python train.py --d_model=128 --positions="rope" --init="uniform" --init_std_qkv=0.0525 --init_std_o=0.0101 --optimizer="muon" --final_lr_fraction=0.03 --batch_tokens=[8192, 16384, 32768] --z_loss=0.0001 --steps=6042
Each number is 500 + 50 x the weight over its row's rms, rounded and kept within 0 to 999. Layers, rows and columns count from 0. Numbers have three digits each. The size before them is the row's rms in percent of the matrix's.

# up: layer 2 MLP up, 256x128, rms 0.197, rows 74-140, columns 64-127
# down: layer 2 MLP down (transposed), 256x128, rms 0.107, rows 74-140, columns 64-127
# gate: layer 2 MLP gate, 256x128, rms 0.202, rows 75-140, columns 64-127
up74 098:574534448519498445548395523529460434521429536485461457536516502543577589496455457538502470496493568509590437539420459552503593440547556536504514498465541522588449381472476478544556446462524521
down74 099:506492600381410549540457412508528461500477513494526542486468507472503465511530527395501529533463433510494570459499470491407520475489418471424543496533491486510573399558413547524551548546429547
gate75 106:506535499471439503540539461550453507569413517577524500509551428506532424533466457542604650490560484508529520448516455532589443536500594474594532505492477570493429441444537390544602499495458540
up75 103:464534491517456551512442535482489437566550537530560384459476479547495458517523412528490538466481465369397543506507546519500442527465473517548523472513515490414499516517600492458491454509463448
down75 098:568562477442465473457540467509403434523548514530478454500465517501488507498484495510500634526507383427478501433441484601636492545508393436541563508463526482485437501495415536536471489453482562
gate76 095:588469486481455552550420531467469491442436458440490498522460502469414479469517532449544418530470452485408554459493510504512469474474484479541484524473456442532484563493503525531515449576492536
up76 102:535563493569556458489384538520559516485497507450453443562530523516481478564537474599499519545504483488439527542460507526479449565469544457522468600455506420536480440509481508561511562430461540
down76 097:551438534565501441530461504527525462508533486499546430419504545469434525569432532526471466499511450488515465480518452454431408539502571627577441524517519525569434473490508586455520493541452518
gate77 097:456399620538396495443446543496478539451457525539540408521563468547562535499501550469537497516498419534524498479515535481560520555483540497576501515439576394486512535558537495508466378535457494
up77 096:648532450505571559482506480383447523477454469518448477555500507464470466466491499519498519467497546396434538514436489545502550496555546460468497485459503536518543464541551492424425570484451506
down77 098:414470440509409478456459574451512454404607499525535445539557531476537546590505491525494491523483467487582453545507498542517543477463568525515681535454422450510461456563559572446481522495454415
gate78 104:443365594520527516458540572431463473525446507438468538527496515423497486500499437520485476545559531485549457558517580421529513454495522548481491537443578543496464484475378444527509548544481472
up78 104:537502452538569457503505496502484557520430547373512543462506434394533485427515522484560479548526453531515487470452504438474506559482505512505501521430535525497444490462428441497469530516566483
down78 096:523498482506495511467516498485449582541426486398469451560508495534547348542466458451525605619563507535488469480509500549457467454587460545459549557579490446602573463465594511563542522508460518
gate79 102:544458504481467578474490514461404493495557581486518449505530501502507508480431436563466523543504444516516536455417459438523502531567523456418370522522505482426535531456455570481604463562361498
up79 092:497487431562492574502517402541476500547496558558482490510554505518473509416433575544448462421542518505490439480440486529518574529530517400472427458399551410511488522415469516536445510490410479
down79 100:512472471390519560436466521492442492467441496507482567529486514473500381452382497452538414574540515540540436483480531563485548458530509508446389492533467561476600543475428528440500536425541494
gate80 107:509475547443433491501471460466568499410497491399453491503505484457471627511530427446494507510493487531444503422459576537597540404474458509538539527494506444432547561443464541498534510563559545
up80 096:537419511548492488501456457438456475457446516455410467514508445503520492473519429454513535495487420377504536485525505527500497446476350487496539501509519669481473589527544558425512488565511382
down80 101:520497525562443509531461430568504445530487492494530472537512573466426424461497397509655479505486441456460533513424526524405458572489511520442523462485428627516460481423538495505488442562475437
gate81 103:504419431490508508478394581557532480485629426460549453532466419500517466433446574497448485513574424510460571485460536508509505479559503505511514573491490554384470473484478491343541522514544547
up81 106:468446512605497569479437415540543447521587460610552592459500482442508400489504508535496477478566436359472433539584554486515453618417406506570516523525472508525455486440583479489530448497484437
down81 105:512541430473430393358472478399613474468544513441584469425530480369447553563570516447405522425528495483473578438474506533517548495546550488503380480582560518422518501505526464533495442474569557
gate82 100:482430519523496472525465632481507512516542560445514465484508502469416524409528454435578608481516526450515510427549543498580590455509506503456380522430554500532511613509518567509427498579442449
up82 095:522420381506560452580515535543523501536482518527435530447479564596479531499474502526493495546545451511498581466465466545497420525527496532424524465476523520593512483569460486499505565520468494
down82 104:502536408491484486532525503439443575509695531530483451412487435479468458493414492480482460570496484457465504424478577504455475562470472537527553655543521438505407569554442473439479508467507561
gate83 110:576452510563515606492536486369584569575480490536470517527528481470534421508465546484527486481584514494518491509544492524529465434493491408586483484585498501527488441424510490598487522473444508
up83 104:556544556521437506589411513463561508543408550559487492557459612507578485566516502539500459446446520439594420522502439569502445507527476487483589479478625506517530516561421484583558446458470509
down83 108:400489507462528500525401522523476464563577520537426514527435506575491510542426426568469450447515460447522532510510552536519492577499555520506562493511501489488480651468530513490541445463554518
gate84 103:523521486505444505482443543408517509549543489513476499468543500546474549550492542569524508603534526446541505454491531485600501570598563422485423597511491480444482433472445474562559558551571585
up84 108:544514528637548448468415515505517539546482536490497437449527478456514506534492494547590469485421513499445523469405519458539516544535516491569424448508503552518519476506480451473473442590397504
down84 105:548532476466434432436528435527434570565581531433339480480483469493526492483500528500595633598485525525560484563565612548509484529536531549574463566481441444427511413562512416486469526518473521
gate85 089:395515536563488549552436466434537525501462493476605500508550603443575495548459511566436559510595517468422409467494564529467468471513632460440510556463520483540517410430495494434428478484522465
up85 102:559567426517522452578432529465468477486561430533592478570509400498471492461575465468530495496417495513486521490472407588557458462518518496525524467498492469507508553446510522586421572507466445
down85 108:486509570477481482538504471532469464394792516548518453549502485468511518492555470488403457484586549541532531490583413488507522441502364459463500475511484505524584613449499532467537578505514517
gate86 093:508439487501504499417536499510477538506437505466486431497545410481558553510458507421425384451471478480497472490560459392513511524526550522541533512493529505448486532508582569457442488544510500
up86 083:534517479472476503439528430523501468566512552508517607537490489464570487363440492457490469488481543467484569603494532384422537459491441477368529542489531490435428471491555447572524577537430522
down86 093:487604508501510531503546535497439438488633488539536476470608584604388519573550535491451551450436521533476495573501442598464453496524445473603401528456556524609453488520492486376466482465501507
gate87 103:483478456470542555536413545420464481511462443555524542489633543538423496494545503402609503460553471454526475510454436576461511485509540526508454481559395437520411451565449492497495614473528498
up87 103:407488542490534599500574561553488482592538470525518503457447446519414453540491486546429506496449556548559500449467410471486534450494563480569513479594439475473471519499466570576556519518509369
down87 104:514512565535407494542462471594486461502503408480491479468521485621438478436364480555546461467554490505507501416487483536481606442572527495448518500518475575404552507552470617487538515546538479
gate88 106:436539538508492527561450484513532499520505454495522465484503519467586487540536471480485534503582555480530460521411604502473478520472517538539529433408475464526482474473492510400405500496426579
up88 106:546486456565472436492453551455521525500493495454501517431498443491489490394560504519478441477578440478492455509541556469497547440488483438550434463443480508537516427515498421452545444541512602
down88 100:483495556532466536402523547521550470449601463435512461470542528584525555479538472522443406494512481516489483472502540581446546470499455488500532391419403447494551483494459585496512550442499538
gate89 100:458552460576461404515509485477531483399505483545518470596508572444585486521588548506529431477562510420466434515531522571480556552505558533452431602504539536478495586495469542500584473495603462
up89 108:454549475470442566407466387497530553414549529519603581474513522475503481562451524472448517488418472437546482484486473487451517516465527431518485482554526497406556456540455597468490562536438504
down89 100:508492515552479528521533590537585575482508508494447521482552443508530514443487545521430539428501495549413466501403532435541487513533453474517410479426477448398593441577431543513529446479521548
gate90 089:516500459439516469503442466460526495411532504493517408486500516497563526464458498487543564475493562424437490425593582527494603519528551376539570487523579461506503433531528484542430520481592462
up90 087:447437537504413529525531550517474459487497435492527435559452504593500530539445575545486534539471494541600540583419443574433519487540584456448461486428541501562480545497524546352470418516511478
down90 098:434477486517475542491412537401548405435536448547492475635460486501472542509512577470523518508511530460534531431520526554446509484413513604449407529467486482530599504558487491455470409535493506
gate91 094:527486422515418486504472530516479489468504448539530478536464558502489414597524535532543461572431464510494562553457605556478451505473541419501527521423505542606375482469450413424395559536525468
up91 101:391536469487552548532566416476555525563520420490452456552458462492649480455515536486431597534575505439361487433463447467554537540455471517493487495555470531407552516423494504497503423553485491
down91 100:478441608475544544537545529438606613498486462544595478560417476531556440512494520439495601563594515488472488459466474491528485487402549521391537525537468589545491406468558503491594448559496499
gate92 097:507520521546457561434441472498496539496516424463521539516525542468526524510481460460524442530569509505486503404498471521641509587484437416515452557526460395466506528491499456635514645497476533
up92 094:550528502419520475532413561363528473504539523555527449594426487491438467545459581578505568485529495524565551549538602546545528385497528561535475547479469550435488563522527575415546617554511463
down92 096:571512380451400474441505539440550593504473497604465443446415480511525455542573566622437479484434519531629487527527528477464425479498588614428550516607503479407518492492547426448483501515508496
gate93 087:594511508535509462511511456509539499453467478577508529463499505482481440511461483588544486318499507449430515522642574564485465538436501566454424523456513551486379464495582437414547594423544541
up93 094:520544458549446523541552542520474534481460501518524481570439478533468441545485541514466402396518491484417582491545513555511483499517608508517451488501550497375425455501515492423510518540575590
down93 101:522518554580577517494407535498507601493501526504448502491539431581453528363457491445474543524527486546543448537510377525518529491544509513464455571559372436523489417493540428485424511491518531
gate94 110:507488567513554498499445658468560421492550521456479548539569477453555516411526531601598470576509518440486439534496483436479506508575533515528510580463523578491586470554449611535415423414516473
up94 105:524476554502511458517381628432484462576468489514481587534495593512453523511559406450613520532560474492518411413527466518539467515519459526513515456489440470519499482637492452533521552510548450
down94 101:445445508521582464434407478535536582489531519506537424480485441544422488531453515477625495538468397453443539532473543434509530588510576576565530603491418528534460487567522407525583561456518562
gate95 096:516532504503516510393533478432458476472448392432476559399535530550532448452480514542471488535559530494502446421547445424617423494445493565533502550537423453586560579514458462532479500489485372
up95 084:514508552603475367530487438505504522489473490555563546444434479539494496545555600522459454597537464487462524430421496441556513398468563436489442388481533491493572460508495519566605469522537478
down95 099:550564553511574615504429591511465579544503461519463543505434527537531472462499496545529517546434533447499467496515519448566483489481502542495484467476471490509621401432598390522461544554500379
gate96 096:475422507497519422500582420522543478472533560528475535440451444466514549426533495485570545515483596500547412572458514518375507527450560480500495481523609506462494450546540572478479445484507416
up96 097:418561481467491475584539523513520576612374493478518443487489498558460503511534528523477482577525435534604530569363466471456430478455498592515479494500475504433492490491460524512548506483512583
down96 100:486583600519628558491484438516531535489552541422501449513535500415522458587552475423455446545488410450562464468441616529412446529527446609514474587495515504592442569461429507453482591440507496
gate97 102:466582434550488435439463537537567584506431526532422484570509473520526482458454568485430469551518545523518568603395500481397454515458589487438462556398435577514484485449600466408439610421602505
up97 102:459571522510487590523545483523559430556425437497484431503451450555491504463448361542521524444522395484445404484439518509505521538422476512548480477380470469450529478556414480470512513511470566
down97 101:561551506532520569502593472482523533484461511544519501470450460440537519429483563542460463456542453397507394513502477512489542568454460468496480469484488424524655509544473429562503410528500559
gate98 100:493484407420506495461569536509483507472540470497419465522480448530553547512533454512392502496561488425501511530533403432580475500521595532491431586436410491445614560482576498557513465536459499
up98 101:518539524476427548538534450534577488480445431470426553558501543483532444521477514435545597512506593398585475494474477499440461419422418549600458556527490438537485480400572488577485504499520479
down98 096:510493500489481487536476491480519472594479511495477469505507423634460638436520480461472549413428481588417465473471435435456530511464583461428590480571499572471547567520520436514515498493526477
gate99 098:500532506528456535488463416499507520444475427435509479500500443504492587480512543409576562564446478536454561593488512480571427551559527491486522575496613517497529422482491570523475419553366478
up99 098:587449435509437588502572442481498476613509517359609529460509448498561488366493525562499563517551497508488535478494513474408454483453499486572548508527474504493515407529447522522443395509442539
down99 097:605448516536426505496509436519541524509504494484494461477555550555462450484428531456523495587502537456502531392501562442399487485398563506485582498509428539458509452507517414579517528564605518
gate100 100:476405528440440566498491527468491413574513571542477434585458604442465507465502481600527481490537494479479516490529490518433490541480553443550587462513478407467523488465498470533525496417490480
up100 118:549500592497437452548457517492454444515566489521522543610474520488449460569496485490426523526501550474486516525595641600514466547486514487523580383494473451518461551421541541550553453446531416
down100 109:423445529507458520471491492540361476483502477615567521566474436477480521516514429528399484466453470472542540629572594513597554530515519519497519537405408404487469425540474532561525534457572388
gate101 097:500610492510565382439466481541430531612466501436483586554466479493461477490377509532472580449462530462451537497566535470450531525417491489384466500464467525483475498499512605509579599440501600
up101 092:483478546463427486486538457544499585543526511546593579532417577458409407475548418519502515465437476462463445452465518519503545523511532440567444449533508464526515421515539526511529618432469630
down101 089:460461437502465519437519537384568509472465518484404477447546367528443500523422438490499477551432486440484527447488519468519565493585504479485583435480530487508445549560560472474456485419502482
gate102 089:479505547587435511560537544518634531553530409576530461438513467468483511471469453506432478482564481477522443457533552416443436553470536352413387462491505519508460479520534505434475474500486529
up102 092:422452551490475439425580456428543449489546419565506504494461517550515465509523437476481550545416541516564489501479532497478473589498552514589455477545558488524571513499554547491531439507504492
down102 096:508435549494516550518546427433476490515651521631493476520449498508469471414539552508470561482484542502531508538446514438512475528552419510537437421445525524443578679599534511508474469573507458
gate103 089:533470508591469443513378510505537551483516540569383487518481537499471401435584441495458508519538522456496488505425534529518513507569534463372457467385445451500441463448511456430553578476533506
up103 095:521503586462529546461556618489438439480521404413602455551538528478509484544393526569543469488478519547478445520601404478525522492488503561534580386428517576522502445561526459572427573449497538
down103 094:545556521470514476519475455544498483595501510492482487473529450448442475597532577482452558519467504524562531506528444431634531468382535495557555555370490406537499514537487414501463575487578517
gate104 097:576497564441466507436593455570600503446574476477551404465460467477505467559472543461512504527517466433524540497530536559632471506399486550539438462471499511467580516462501476485467475445415553
up104 094:436511507490515447481490602542479507475477570492499425528392519441464487507523501533455486544527492469528535482529526537535415415526542524542491506461538567570451560577446511468508555432565497
down104 095:453488457514471493483538451472522494505514529495635516469504437369557564465487459448477535512537567476485482399527420490540496528540361565509513433544434479505517559439607437525444492427476458
gate105 096:442487525500558518529408579541482538493443616487568451490481470507605452541478518452465453436435528486514474544565500516501521476476605499503454518516590520389452507548489518439542559492503519
up105 100:469433497536504416509426443461419464401467498503593454447428399614520572565466486573411518502488527478406531479434465574518451500531529510463519529538546529569491567523509487478510470471439431
down105 105:422574515471444505519567459477427515448469508531431453406483487576443507594500593473521542437523562517482425577477530465599520495465539492488666474474482417520591599544511529464544515472573403
gate106 093:573565456530448608583473544444504531454429487536549486452396443524550558500456471527398420452390491437517512476469522442423394519533504463472375560479505614546555507557471442484517481564495562
up106 096:579541408522462492556517435475547517509464466570421548487502514476412497483529568548468548506588443524553569499499452443517443557500463490494572481575374450445372513461417464428502550504497410
down106 097:538555468429526435523453409461515453505366468430507593521513513576361423448513586542518598578482490530456448508569517487545525621542482492539501443574513519515400527593519482509508503530492562
gate107 094:593429581526562555514554543541475492447392460466561526522486442553524452499521450493538560488344550397457528472418448441522517496507530448538540446503473492461508473596575517562519495551423571
up107 097:467430501476567491418529585421594500521468452536529536557574486434441461486524535553473447501544542562601600361547471563520565453591558566529459507442461578540454491430509574532477625521481528
down107 092:508552499392606535497497573509476497505504473494487510558464491481459568522507502436561497497560458494596480525451622467487489462456495477499472461494678473585536450491515532552513545572512562
gate108 093:550550498519546442611510490467466479574502535452578533506510504554508504530426538489470534437497537520503565526506532487418439471514542477431489427449505522517464474522430462475484460543514486
up108 106:493500380494456493468513496480549535502445578458469544493401477469576545486441489470524475539531531501456519483510460496510548446588544563519527467533529398428464472544565570541516482565489476
down108 111:507493481522549524547606505566532467473472563435470446554404481476554432480551512520488455508483472521460478508496528452463478530445538548470333460560536502448535452551467474441489611475519545
gate109 119:515507546534445469463490555550535425452482486611490509502522534510586482577598525423528481575488442489591513484564483496491505466394393575465524414495516479429464536505583590428535520553548516
up109 113:460503498470489580513533497456455502468501578526505547315466458571368519446547447445457572373511479436400481472454450516553452557547511561542492509463466552584416610554445528509520479562490519
down109 110:429481379563503520574493505530578484557486475473484415464544484583507503504455483599555460448516481502442578443488543504474566498538573486541400488431514527523605407490444512464506491540530479
gate110 098:488478612502495552457425571501495438438468419482525443501392547526481580549452503440570544528490427509476500526562527604523422547470463538611518578546502444427513541457521527512450452530509476
up110 094:428443489416441492520476527493494398549520468573392534462493537459506466456425460470546423555540429580523559472555568434418545538521527499530543522445473574513461464430498552563429579555457445
down110 096:501564542492416542502526489459481594564485538472510562500518542454538469467492484483522490544553472490491431469492448424411562482559447414490589449511508449511619417528505511466546487537523527
gate111 096:505520524422419490459503558556520530468491431503442569488488423477515485585470420521503430570507494534544539441448536452549529591492453485474510491475525523386491556466544569502438476456508496
up111 100:549549510398522495568495517521473536508512420399572567474386533467518585510428531491415457434444525452526532441399593490465568487437573463555450518475419460532472472467496605434405465516450550
down111 097:560550519561448423486527498520445522472451535460420517502586450566576412530507508529584517520454489564461540545408514505509553464441535606493347585522517521588502564517464543510487397528616561
gate112 097:479527581474385486431423502440461440486466436449436533561519412532578547606510536556500475583422568545450522412544544489605444551456413436462454500491552508521493476468444461532494501516477489
up112 094:521559525506508565533477428515479530528533504554448519454557459568488523513496557515467380489494591521621597476421505511485469513491423497506471516451520474522459500414489475451477441388453575
down112 100:575515440412483492484520460472499531543554535455481506434471386576469483494521527407484565504513577509568574482444528493515467503529536493537370500429478470541428557578519551437564499442429590
gate113 101:515570452453468570490483536415503465494452535518539569455552541511526545503514555515468404431506502432370547544582510481548416526471442517563469418475437396465577594425502553474514496520488426
up113 095:504496554464583484444380459497526547494521435441414554550541437565517561494530486542525501483469493581516518450518565365467489518460439489491524589457579540560489527544481531514513431511491461
down113 107:476479410503414483529431535441447497570494469481441423501552519475531447458392459456491575581545554519450512429516483477476450407470494496485594527505505473451485446554507425525579467424495519
gate114 104:352533398481534483577526509535491499485487517485541451496450565502583536430566526515510551529513500501532469435466541546496499522449529405391534559374562511556421445492569532466484507484497444
up114 105:491522500511486541470462505406444475488562539545486506503453603411529507492541532552460505526548482537444455464497494501514477419521480422446490470565535472453458497412439419417547502411505502
down114 099:551458511564460474522587503438494517525450461379469437522449472585478477484387579510490495546530388593455556418483475468497528480550357496485498505453445558480522398475558608452560485551574555
gate115 096:525468520517411442439530512410562396492532455446414508408455506419487442584467432479488518533530405481520493524422470503428502525431428657476518536423522534494475467500489519505507475473476474
up115 103:437412397545500538473558484515421456415577483594427479483515512457449510471529453452531491570499422507417485545552459505447512432392502555485502459467496523483543505566476450454544421415418474
down115 095:504475574515517448560572481515525521480556436443531528554394472444512479528504396503479480488550537489495471404461507520455529519457537424600441483530417454476504508483519497481443472514548511
gate116 097:554465467508541507518471452418481482440587584505463485498517498544482551533536551436558511468450519533537588523469562548416595632532481454435517541462520495427427457504556488511579493469514482
up116 098:541463518554473594533408579539617493492408448553525521479423518434453502502495558461430463544537491476456531488525453583557448515452474563425492540518388444408472467549459436477535579410443550
down116 099:511511570546482487468491447587504468459453408567462374485545587532481501514492504513440583563629524556506461601475474513517489492461514531518456522527467514494586444519399544544445518431518529
gate117 108:536525481576523480631522493424452567453434547491472532468539542610494520572490542447529480514488586530508456490484454535449443483507494478452473474492494529428472517478573461509508596470512497
up117 092:522526515496603458662528510558545613528557482482486536546465525462526500469493536490418488529450549462534441507447559506511582459506514548512505535593492495525462504582466582479485504470465499
down117 105:515535527535492489559494521509418535436512581455556477599475510488501470510425454509499476464520561438436508423421427452418473564466496513426514449539442578503520508608553476478432475556527519
gate118 106:445510561470456548466306530521531547508426483426514451476460453548539523565484465498492489485475477422441463492465481559560420550453542567495460489476563456502550526422457520540546514473481522
up118 108:593542535504499490498510563443412474506508484528429543387525488433395476484457582586549496469503544601492399438474520463469478484391488512516550539429473434544440504522493443541445548509516483
down118 102:506424553551503501540489454584423446491528513457602531454537526522492572490502553479584514551437484548486475431502510479392597451439505522521402406474479603447577391483465512486423613430534565
gate119 094:405477423411465525527534444530583376514567454639540573418486444470550563525563545504513527473532487561503480449536519478456438435526481488452518534508479471468526552410526482511497514415480508
up119 105:440533520510433500443443559503542550562544428586531471500456465497546523484588549561474547565558502499545523469457465555487517509511539457482504547618465438398486568424500432472457464401564522
down119 099:555484575528509512528486520527522545496485531392500505442473603482500568510442507440528528478563497449558434560480569552526422579521431498453481406590432601621489507419452599441434494500487421
gate120 108:413466509527423503503450471486494591460501441483496562554446541451457463525578585507585567590536578429465595461484549591467536548497595503424511521536585408429506527443470543530627533474531372
up120 109:509376496574496440512496446510544488512517527521483490397550512522554549550495481572575492495542516447504493478524501467516487458453407501401480465490503594590422419441525493461489503580507523
down120 108:536524453520482450478563472470564530411405480502439564560487520499501516510395595477441496504512522585541384549562497606436568489578588541369533475527539564464482541500566489530516554544464533
gate121 118:456494594499546517573499526558469511427466528509489469524514502559542477518430556540477394513506481442471630567436443512530513448482557469497490426493510575456568568484568490590510456458491481
up121 091:557477550544506496463488559465496454498571554463428504456459477536426585426582481520552495492362494540420610514542554484462539508498424457516479447435587485458519609459526486514463422565427443
down121 102:506581549535532556534553438475427598412471538459450468514617481524504504566445493531547564490527552498506543594453532457459489470562414549429443458502464595563576491529450462573469401453553613
gate122 095:488467456527525602615491515458470463551506578495503433454480508533524469503542512410522472442544515447542612630516464452425491488551491587500468551528543500457509577483486423590473528539493542
up122 099:428528496595472518481470534499606582485523431541492429522540414425525453488562524504523566439535422517459383452508551557488515542454489520543455537518446563450385432442543535468541499471516430
down122 097:518494442517513458461550595469442463504481464520525509500593428551592470531496596517546496426511568548476496518463487479451457513550542446548491569503490487437534543579541405428538552536525563
gate123 107:478532516520505528490478544631600534450533531492473565456505511396576463535513461533563549515598465500494522512420456506529505532518554475442554482497524556592554372454449550454544493495538492
up123 110:467522489538487489492467447528462513540518515508473419594501495508470535492542481578512538438576444590525448443482521517478513525563540555516540530612517567583600519470378583509564489498595500
down123 107:575592489616433500410613550420460518506548497438613562549413430503513428410447547449442540477523508503550522489471540475574479478492466484450540531453476517521420454528511503518437519590558449
gate124 091:503443481515493475496534520514615508516654460444531563435472466503596483473525441479591569540385480456538491549499536545474499508511413543483431437471573565458569519419505524474511436557520488
up124 093:585495451486497476543480615504487555515537426535522474511515464538487505555541506532369483503448478518572475525514489571586483505532436499514401424558537649489558410471515600484540501516539520
down124 096:507422519464507483504575544475521525535695486401556542500561469423438544434498422467541490542474484445498489545453546514537478496460531518561458626458537568533460542420512515492577490543479551
gate125 102:513499519469474531474604484469521446445540478563497459496429473577600570551523506600604472464545549455425481481489531564464450559460564472532488435485456527547541490540486499404585471520561502
up125 101:540485469474503480467493458612455501448498543474533462496473458471444444482440511449340511548558370534446578482531446419500504476481477554494457496505442396560521505531513454627462446465475468
down125 097:515448559439445536559478484491483443474551465476467482544440472498445532488531510548595436482604471432504471558512500463482446542467569522442486450415553495551459535492561480512498534459523409
gate126 103:514536456535498533507441475509564535520544579469518515414523490474476569437402435543511496454463558534582516477483510393516431467436501544501463470425526468538492489544452453455483488443470433
up126 095:499458506426568474506495525519540521427471402568475495506532468489525464506576553377522486564500434461463523546564555595469550480499450561513510498510441555498464460529516582526536554526527538
down126 099:440579383453463566548485521629538484530419527540513408423503425500492536531547453420530528537446525479531594463523548419471429502460611478536555518585487457497511480560527437523488449568567499
gate127 099:564484438507452514452473475460529480462556508468458431409510530443545575522514537567521487428408469493509479506529443504497515607468501497435586580572484381472559419565527536494489603425538444
up127 101:460502496486455552554518513546475518468548407564573494519554502546584523490481506483569432390471472508401534548557567478404530441473542478549496500463461590540443462524476517435561425551547451
down127 100:443515480481507522464455547484536427483509542493453516420512489541407453450470580524440518517416475389429483516463420507510573473515382514478342554602520447484582451525543509484549553478478636
gate128 112:477441509516451528434497533435559487501420485506564480443467499423631450473575632488564478492504487539499503529495483463556409529580517554400500446488475527498473517496541457519496459468508386
up128 114:503478483410519440473528534523470459428527478495469490521532472460485483560439579578558560530474547483460514523541481500573557491487476479544485528618633529540504537471483519545530483467589541
down128 113:488540538564513428455426458445383557511464520559488440479486518583533537489428457452530543442575447508499480513420538536488573493419574493472572528506460501455437480408414532428477432552393539
gate129 102:480459497474373508432505520510549484413428446529553506464495523490568602549553470555543575582499535520505564490472430494522456530547522521537361502501472394515470546597486501576462591585394483
up129 096:534456473444527497583482481514549640506477528445417519490487405515481576475541450429558514558540474450518564597497480512541475486449479560486475475403594572421488471505469489462464480521551544
down129 098:540604455548539438560562587459559480457526555505504498486526510519508583427576492366464545478505437467506525542592436479425626449486478494459556461351412495500462594541557516494494443559496529
gate130 102:487457569411606407485531481576476574481481409522565420494467419516541474551476440471471516511564552518535443550455475433505498433383437567530532449430459463477491499523503507443543545486571496
up130 104:610457443491505463582481514494544473583403554461542547483439445500510530508395541480578544506529484507472547418465480447608587475577549553474446458533492565447574453503529477433492449489493503
down130 102:396454464581596479455495522581506523490516509602466453580585536558573575453506421453493466547444543534408458601530530493456522527480488467482474566424483484565490495541514475498490492567513513
gate131 104:551488565490441552456495517444548437445406470539539497449494521589543575544499545539607525458461535508552472537506525526513445524494569455515555613447554584459480446456550446430411472544491425
up131 102:563532406473471413476566546478461467473544473524504499491432524520478455445414609408525420474418524446466481572529455442534421447428480568614582513459456532547519632517538482479511404555488440
down131 097:540503528536622546501482452558438477469394491478501468512500453492559518505553576551441500523494554545499580433575603510507582482467477549459381439475495418504454371532477488582427497452618603
gate132 111:575476436472542480512417496530399527472502550402463513610450553530520425526507431485485435520477582462445504449480631473471529468511544574563481397515464523566444495493461481507549517483408537
up132 110:553498500422420556489579429510544479471516451520511427469454506540498524512482551424498602539514509481545540506564506513471596474510501506493432481531437498489514545540451526488452483543505464
down132 102:541540426515489553498498465469506575521371461459416411454477473543463569476538522470521540561486492473534495501520619444485497486541507426518351430467424547450520509539519484498465530534605496
gate133 107:575463512442435459574499590529470435526449500536509435475493511536503410432516479593576400480509560481538513517503462492540470455443605492544542485477590400525462429536492523509466530468458471
up133 107:436467618522428404515504450549505503473630613440486575499488532477509407535480386459535475588505481410493527492398546557509474501476510484523452539537476501468431460533423454462553559428541510
down133 104:535505559523514504625450466486512519501557569568478518475588545415541401560479480497522459527496528514536438419497482456544570517548402398511520448518491569466500403606550467470570470512525449
gate134 102:579495493507504459514521537537499452498482496414478486566456554557542500502420512516490456456538534507488592457532470538609545434491489398478444519535416517512579621499547545455497534582423552
up134 096:484534458494478513489552504570498546496400607558539423553576540493386436457549508444542513488549648486451525574473493550508464464494504481512430498443519497508458440544563492533376509430507471
down134 094:435564597461489468559512431457438498465465546530481455520439465505570505495466520574442572484452472527437463415568546406520498461542399615414609469523556501457513428523431421440541524439562559
gate135 116:468536509512491493595481520548471552378521523514494501511518468490432481472506487479593520561405478463465507506501563502621440487474534566502434600464532491426608576470488566574571491391419509
up135 102:493546478539500512476540569530622573440540520519488523466429583399463477477481464467553557574513513504515460445544477535591445601520553539437465584486514489489478553419404495507576559501411520
down135 100:505533520430516517440525542519505506575577483448507510446481554489558539531514444464509419448563458521424509433459538538468485497536535477440620483494565437471383553464550580399504551591485436
gate136 104:475592487478398545457466521535459507530498478503513413506490431468593530510544479523487538494485474450430668529467502481462537508475508533465506506574459474434504558495452526460588412537547463
up136 095:527546454532503544511492436522432592486498540607570521510421574553525539545531513463555514547550589454443447588596530559472475493527514450502561517466413539559493456527555458550553571469437500
down136 094:452464482487520535551517499474453484588573534544545539485418520505466516563570491472508430414523416501531587547533574460453419602493481507461467453535514498529393583490531509399494535512584479
gate137 096:484479500475555506503567496473473538438423497485545526492507536498444444496488444533483523408518474498469471479520407434601477380454529502559541429524531492560501515556457425534496528485395632
up137 094:497461555519546607498583490542618570404480583568495469439483492474560464409488437490517487550595475528532464612506437446393506468496477429526448487489558521486500460579461524502454470438457571
down137 093:500487500465458480410502459441530478442514525487538452453610527571505551470553517540617502552515409450471453514451597549465444482551501619523514454544621501532531431535484459565519500475414504
gate138 096:552584449566494541447559463481537425530494494591545391457504464482516534439502527488394603498476535529440507548502516516480444631557570514508529527588449501435431429441421499435535501445439482
up138 094:505393464437455543480437491491491477428410501485514490489470489460490472524531579498633434562556414477522497555470506506457473507458472545573473569503540548413451502576562576496549505463490470
down138 093:362472506486521503504561507500620469512525459497575480508492481411465502487570559506504493464476471494491507423508519535461512579506576446438490566464455452401465529494476482488360482414511528
gate139 101:468514600465488475461512462539541430458409532553509436451367447553551580552570525514577458531434447552479508479536459410600551500410472596501487516492404427578508535541493575576481462513518535
up139 107:469530485446453474463506471483524496573541492408555552477542543492486511534556536452470512455432456479481426529463540437440429509462521462525547558445506484494463395464554383497451488482525512
down139 110:506485445472531461520522595584436530525527544467456580531559445586477468488509471464488523463445547509528526455408462532505375542484603521503577462449518428412501505583405424560525484487508418
gate140 112:529490541450537434486434470498484491510421454454514502436474562490574592574458517602523491487484529527572532452526500446546520481505569409428496620582479550480573356493581570417473495574461491
up140 101:576470555551531459535480572459512557471519500528489477443560526427440610422508483456529432526463508413563568402544421555484494383513479449451544522485525585542547493550544519475440614571384531
down140 098:550568474431508527499476475466512509510592574407479555429489454503511414560524421420504521490515508420496445488517494535554490457544398473483603544482494524448354617575504599555580485448469565